Weights of a small GPT-style language model, trained from scratch on English Wikipedia: untied embeddings.
Each number is 200 + 20 x the weight over its row's rms, rounded and kept within 0 to 999. Layers, rows and columns count from 0. The size before them is the row's rms in percent of the matrix's.

# down: layer 3 MLP down (transposed), 256x96, rms 0.292, rows 165-195, columns 0-31
# gate: layer 3 MLP gate, 256x96, rms 0.293, rows 166-196, columns 0-31
# up: layer 3 MLP up, 256x96, rms 0.326, rows 166-196, columns 0-31
down165,088,192,213,195,209,201,220,201,209,216,220,226,192,170,188,218,197,178,215,189,209,206,190,173,198,216,199,192,199,210,201,203,217
gate166,115,201,204,240,203,212,195,215,182,199,181,199,205,182,215,187,229,177,192,185,207,221,198,223,242,152,186,197,172,205,174,241,232
up166,100,227,219,210,158,209,202,223,187,203,209,197,223,177,206,219,188,195,217,204,235,180,205,208,220,207,186,210,248,152,198,195,198
down166,097,174,172,205,173,147,176,185,229,200,187,205,235,238,199,184,200,174,214,204,175,183,231,203,183,203,195,186,198,218,229,207,200
gate167,095,222,223,191,194,208,176,208,206,228,157,186,217,222,225,213,191,192,168,157,198,194,194,209,215,165,169,179,159,211,191,181,226
up167,077,201,205,180,231,196,190,234,208,208,192,176,187,213,182,224,214,208,181,178,216,198,196,234,205,184,206,210,168,211,210,208,189
down167,087,207,199,189,150,190,207,186,179,193,196,205,184,229,187,188,219,168,230,216,225,236,218,200,202,226,212,241,213,211,214,184,167
gate168,114,175,193,216,195,175,208,185,168,163,193,217,235,202,227,205,230,187,204,203,202,190,178,215,185,213,196,204,200,220,166,203,193
up168,106,220,162,223,178,202,199,236,198,227,194,198,207,176,184,188,193,183,197,188,203,224,214,226,213,155,195,238,220,212,187,210,228
down168,100,154,220,222,201,190,199,218,204,210,209,185,230,207,189,226,217,216,189,174,228,211,209,185,198,239,211,187,228,209,208,205,213
gate169,095,177,181,207,213,189,184,224,185,194,183,216,175,188,205,171,172,174,231,206,198,168,201,205,216,200,218,185,182,194,186,207,221
up169,111,201,170,185,231,226,217,189,179,194,200,181,241,216,201,206,214,221,212,171,179,196,210,213,183,224,217,207,209,182,210,204,170
down169,108,170,171,227,223,224,189,185,201,191,179,216,216,202,202,193,173,202,193,225,193,180,210,234,225,196,220,227,184,173,191,190,187
gate170,101,252,214,209,210,194,197,192,214,200,190,214,226,205,179,246,184,152,218,218,227,190,210,232,201,199,191,193,219,223,229,190,182
up170,085,190,179,212,184,196,225,218,194,186,188,178,190,204,216,190,180,192,188,204,177,190,221,172,205,207,220,196,190,190,195,192,240
down170,085,155,198,206,187,192,195,196,194,218,170,212,196,190,201,202,179,199,226,186,184,248,202,198,194,209,228,225,195,162,182,182,183
gate171,104,204,234,230,182,204,236,193,235,249,208,192,211,217,249,194,170,195,178,206,231,205,220,187,182,204,211,211,209,213,172,224,214
up171,089,206,208,168,235,195,194,196,190,182,189,180,202,187,201,221,171,162,199,240,201,192,242,187,203,199,232,200,229,209,183,231,211
down171,102,186,229,193,181,219,199,200,194,215,215,207,143,208,249,200,214,216,231,186,180,177,188,194,155,188,181,234,173,246,177,213,176
gate172,120,202,164,220,198,210,211,202,151,177,195,225,210,213,171,212,211,207,197,168,227,165,226,224,169,198,233,194,197,191,198,178,192
up172,086,217,239,178,188,194,206,182,256,215,214,195,198,191,218,195,187,203,203,208,183,242,176,168,214,219,184,202,200,175,207,222,220
down172,083,208,191,193,215,205,200,168,185,167,215,240,236,185,186,216,236,202,199,192,241,186,227,221,188,169,226,209,192,199,134,226,210
gate173,105,208,230,198,219,167,171,196,176,187,244,194,171,189,195,211,190,227,183,179,240,234,232,185,188,194,208,192,210,166,213,211,205
up173,076,205,165,210,211,196,175,210,232,209,259,201,203,163,182,191,207,205,182,197,216,211,188,196,226,214,213,191,206,186,222,201,235
down173,085,194,234,211,203,221,199,176,168,174,199,196,175,200,192,221,190,197,204,228,171,185,218,202,164,161,192,209,172,196,174,195,168
gate174,115,187,218,211,208,207,203,182,200,176,201,214,168,215,195,184,221,185,216,209,230,224,188,245,220,194,163,203,244,190,181,206,193
up174,097,196,184,220,221,194,198,221,204,228,213,169,212,194,208,214,194,228,177,219,220,197,188,200,186,176,231,221,169,221,214,156,209
down174,092,184,220,207,206,197,200,202,201,181,226,189,198,222,216,213,209,209,233,182,204,192,194,204,219,231,174,245,214,221,187,246,225
gate175,094,221,174,208,160,184,183,187,160,172,221,199,191,177,191,189,187,185,183,240,191,213,197,197,183,206,245,193,213,190,201,205,217
up175,089,214,210,160,199,192,213,215,211,231,199,203,194,202,213,182,227,151,225,187,197,200,200,216,177,216,179,201,223,195,199,240,155
down175,090,180,200,233,198,206,208,245,199,228,162,225,207,212,244,178,213,206,193,227,251,187,153,198,187,204,231,181,216,207,181,174,216
gate176,092,243,216,190,194,193,225,234,177,169,184,190,208,212,189,191,180,198,196,206,229,196,187,209,247,204,190,211,201,194,209,214,202
up176,087,199,176,154,179,205,174,197,219,221,224,209,242,178,211,209,201,200,209,220,140,202,203,226,212,227,222,214,181,190,206,245,198
down176,081,216,196,222,182,183,234,226,193,164,200,167,181,227,207,179,225,181,211,193,237,205,207,197,197,180,174,217,192,176,151,185,204
gate177,121,186,209,213,179,207,186,229,205,197,183,186,212,213,222,205,161,152,217,203,134,185,163,215,193,202,211,234,229,234,189,204,227
up177,110,164,200,248,170,198,163,191,187,208,197,218,196,202,174,205,207,198,197,211,189,217,176,220,186,191,212,234,192,202,182,199,235
down177,101,201,215,198,200,207,186,215,205,166,188,177,213,185,202,178,170,155,199,193,204,165,217,159,179,194,216,182,214,199,204,162,197
gate178,102,185,188,198,218,216,189,175,237,218,200,164,214,201,190,201,216,224,202,176,227,185,196,255,204,196,212,192,145,192,210,202,220
up178,089,163,215,202,183,191,174,182,206,220,180,178,215,201,196,193,207,241,215,201,208,187,209,209,155,194,224,210,191,176,192,206,209
down178,100,214,232,206,222,225,196,201,226,206,180,207,192,208,229,236,200,211,193,225,199,192,195,204,180,167,214,180,223,194,189,188,194
gate179,095,199,201,209,139,218,198,210,210,221,194,173,201,247,179,192,202,198,163,177,193,188,183,198,232,207,167,184,202,241,189,209,200
up179,092,186,200,217,187,259,225,199,208,191,193,200,222,234,194,197,225,202,185,168,189,176,176,199,203,206,179,188,156,217,235,210,194
down179,095,200,162,187,200,187,196,202,175,187,212,221,182,194,189,194,166,182,190,148,212,169,240,220,185,200,197,212,169,204,224,186,217
gate180,092,185,225,217,162,211,238,201,206,203,192,194,189,196,256,179,185,172,189,212,193,225,199,209,210,201,197,163,214,199,187,174,185
up180,080,194,218,208,172,221,219,204,185,226,197,216,197,200,222,173,194,207,176,192,206,202,180,200,214,196,202,192,224,219,215,173,191
down180,088,189,210,163,211,195,198,205,199,208,215,204,195,186,201,194,216,212,192,180,204,186,209,190,208,197,182,228,194,189,210,196,193
gate181,094,193,185,179,210,189,221,176,223,146,223,216,177,198,226,214,196,190,175,215,176,227,174,205,200,190,206,182,199,229,199,196,198
up181,104,177,184,197,203,228,156,214,179,217,217,200,202,236,209,186,195,197,199,240,175,219,169,211,230,200,193,177,227,209,160,210,202
down181,102,218,185,158,222,198,189,187,179,198,191,201,205,210,218,213,188,183,200,193,200,217,153,227,244,222,211,222,198,219,184,167,169
gate182,093,202,212,210,255,187,189,189,176,186,213,203,188,220,196,197,153,166,220,221,231,201,188,203,190,168,188,202,177,199,218,196,203
up182,090,186,215,201,224,162,225,224,199,195,196,181,184,212,197,209,206,195,195,230,218,211,188,202,178,159,205,197,201,171,198,199,211
down182,095,160,230,199,213,196,173,199,164,220,204,207,193,203,174,189,190,221,200,221,215,165,221,221,214,222,195,206,218,205,174,214,225
gate183,099,213,222,211,196,193,181,254,202,193,196,213,209,225,226,204,194,231,214,188,234,206,192,205,189,172,218,227,256,179,167,205,209
up183,088,188,184,219,219,217,169,175,189,223,203,179,199,199,215,228,198,212,192,242,222,232,247,184,203,180,202,201,209,196,211,229,188
down183,097,205,221,187,156,188,213,253,205,207,204,174,219,226,236,157,205,168,207,168,226,220,192,166,179,193,182,168,226,199,194,193,202
gate184,093,157,207,201,178,182,196,261,177,161,182,191,209,190,202,208,193,199,200,152,211,186,207,202,233,203,170,174,239,182,223,183,214
up184,082,192,175,203,208,187,199,214,188,225,243,188,199,168,187,184,181,181,188,203,190,207,182,208,176,185,191,213,206,210,215,148,176
down184,092,191,221,213,192,193,139,224,223,214,195,206,175,236,211,214,193,213,180,205,178,182,217,224,223,233,201,178,192,167,206,184,197
gate185,107,206,208,194,177,169,208,191,202,174,204,189,196,205,178,223,184,170,236,202,191,193,194,162,220,207,241,198,199,192,188,199,214
up185,102,217,170,208,166,219,211,204,195,209,222,215,177,178,221,240,227,232,189,210,203,212,220,226,197,203,197,214,239,182,223,165,176
down185,099,217,187,208,214,194,198,199,208,224,160,200,187,219,238,155,207,217,198,201,185,259,195,235,205,190,194,216,177,202,220,208,242
gate186,110,179,212,255,200,195,186,223,184,173,165,203,204,207,179,201,155,195,203,186,203,207,172,220,212,181,190,189,213,208,210,187,223
up186,088,190,211,192,176,196,195,182,223,201,213,177,187,226,217,260,212,211,183,219,204,175,212,202,216,213,170,224,221,232,191,177,237
down186,100,194,188,181,161,212,174,194,211,178,231,186,208,183,194,208,209,203,200,177,176,233,224,215,209,188,213,169,177,197,183,185,224
gate187,091,197,180,193,214,180,187,202,208,187,183,175,188,218,196,187,164,206,190,181,208,174,191,219,198,198,175,180,203,208,229,201,216
up187,084,199,222,235,179,196,182,180,194,195,220,178,178,203,180,197,175,165,194,212,197,228,184,207,190,165,183,204,199,217,193,172,211
down187,086,233,207,205,208,193,239,201,212,195,213,190,196,206,203,152,231,188,159,218,193,180,241,194,205,192,206,196,215,178,208,224,207
gate188,102,196,195,187,202,191,235,213,188,174,204,215,238,185,197,175,183,183,222,191,195,187,208,240,206,215,186,188,206,191,207,184,194
up188,090,211,208,206,209,210,164,206,206,193,228,204,192,211,206,186,162,184,199,231,210,219,195,207,202,174,213,185,185,209,166,204,205
down188,090,215,187,193,198,184,225,209,201,190,206,216,190,182,213,176,177,221,215,206,179,199,169,190,190,243,217,190,197,181,165,211,194
gate189,106,197,205,201,232,183,175,202,232,204,200,212,172,224,208,181,194,180,211,201,244,217,196,153,232,189,225,185,203,180,162,201,190
up189,075,204,202,196,237,170,167,216,216,208,178,189,170,200,245,178,206,199,210,177,235,220,230,177,168,227,234,191,216,173,188,223,188
down189,085,211,195,194,203,208,213,230,215,231,206,197,221,212,221,179,230,181,202,154,208,179,193,191,155,212,195,243,168,207,238,190,226
gate190,089,225,222,214,184,138,198,207,229,178,214,234,202,169,225,195,227,198,192,190,228,232,213,191,196,204,219,214,221,191,207,185,204
up190,092,195,194,234,181,210,168,214,209,210,229,180,215,237,172,198,192,164,190,213,216,212,167,223,212,198,188,204,175,187,236,210,195
down190,098,221,196,212,191,168,187,202,184,187,224,184,206,165,201,155,179,188,178,180,217,208,205,230,211,196,190,194,202,247,204,230,210
gate191,081,159,225,188,192,179,203,182,195,200,201,175,208,177,201,172,166,233,219,204,204,232,183,201,225,209,219,213,215,158,200,218,216
up191,139,152,254,178,217,182,170,202,177,207,209,177,187,191,228,190,169,224,194,224,241,227,193,184,205,197,200,207,209,164,195,195,215
down191,132,195,250,185,221,199,173,188,182,193,224,196,194,198,201,194,161,200,202,198,224,219,158,211,191,177,194,203,225,176,193,206,228
gate192,098,193,219,217,184,220,201,165,220,212,184,221,205,211,231,219,205,224,225,187,163,167,238,201,166,233,199,194,187,206,179,187,229
up192,083,213,192,224,160,179,190,193,178,200,161,223,176,212,212,194,227,176,209,197,180,187,225,211,192,217,191,165,202,202,190,175,199
down192,089,166,179,208,214,193,201,224,197,200,177,192,195,222,210,208,221,218,195,189,212,191,208,202,212,227,186,180,196,192,193,202,164
gate193,123,237,185,224,178,193,201,203,218,218,226,203,208,206,251,222,175,178,174,221,214,177,203,221,171,171,203,232,237,226,198,197,200
up193,118,212,188,209,210,195,217,207,170,183,160,183,216,173,190,208,218,210,235,192,182,201,213,179,209,222,201,193,189,204,216,214,233
down193,117,177,219,191,202,188,186,207,171,170,218,209,207,194,199,225,219,198,220,177,153,218,196,203,214,213,189,207,230,208,241,208,208
gate194,106,188,197,205,178,171,191,224,212,169,248,160,226,218,229,196,201,178,228,185,211,190,184,199,209,229,195,207,215,173,185,227,166
up194,093,218,169,203,239,202,205,201,195,201,219,235,217,208,166,174,224,267,174,229,207,210,204,212,198,196,182,162,203,184,199,213,204
down194,099,210,187,198,164,197,191,225,161,203,188,189,188,235,175,213,225,185,178,216,221,188,167,203,196,198,210,229,174,176,209,185,217
gate195,071,194,168,239,198,211,237,193,176,202,196,225,207,176,184,198,219,204,156,221,204,174,176,207,198,172,216,179,230,218,244,199,235
up195,123,185,217,199,209,200,189,189,195,219,194,170,172,205,213,214,220,190,181,195,211,197,202,181,178,189,221,197,201,226,173,202,227
down195,119,169,204,194,210,217,214,187,201,220,197,188,194,200,226,192,204,175,197,214,202,208,224,181,178,189,209,177,182,203,178,217,220
gate196,061,200,179,200,194,217,181,201,192,191,212,217,185,173,194,197,228,210,207,182,178,200,193,218,198,206,216,236,157,209,215,202,226
up196,180,203,167,202,200,196,206,249,186,183,226,215,204,201,172,207,192,232,174,172,195,200,188,218,205,213,220,206,189,187,228,206,183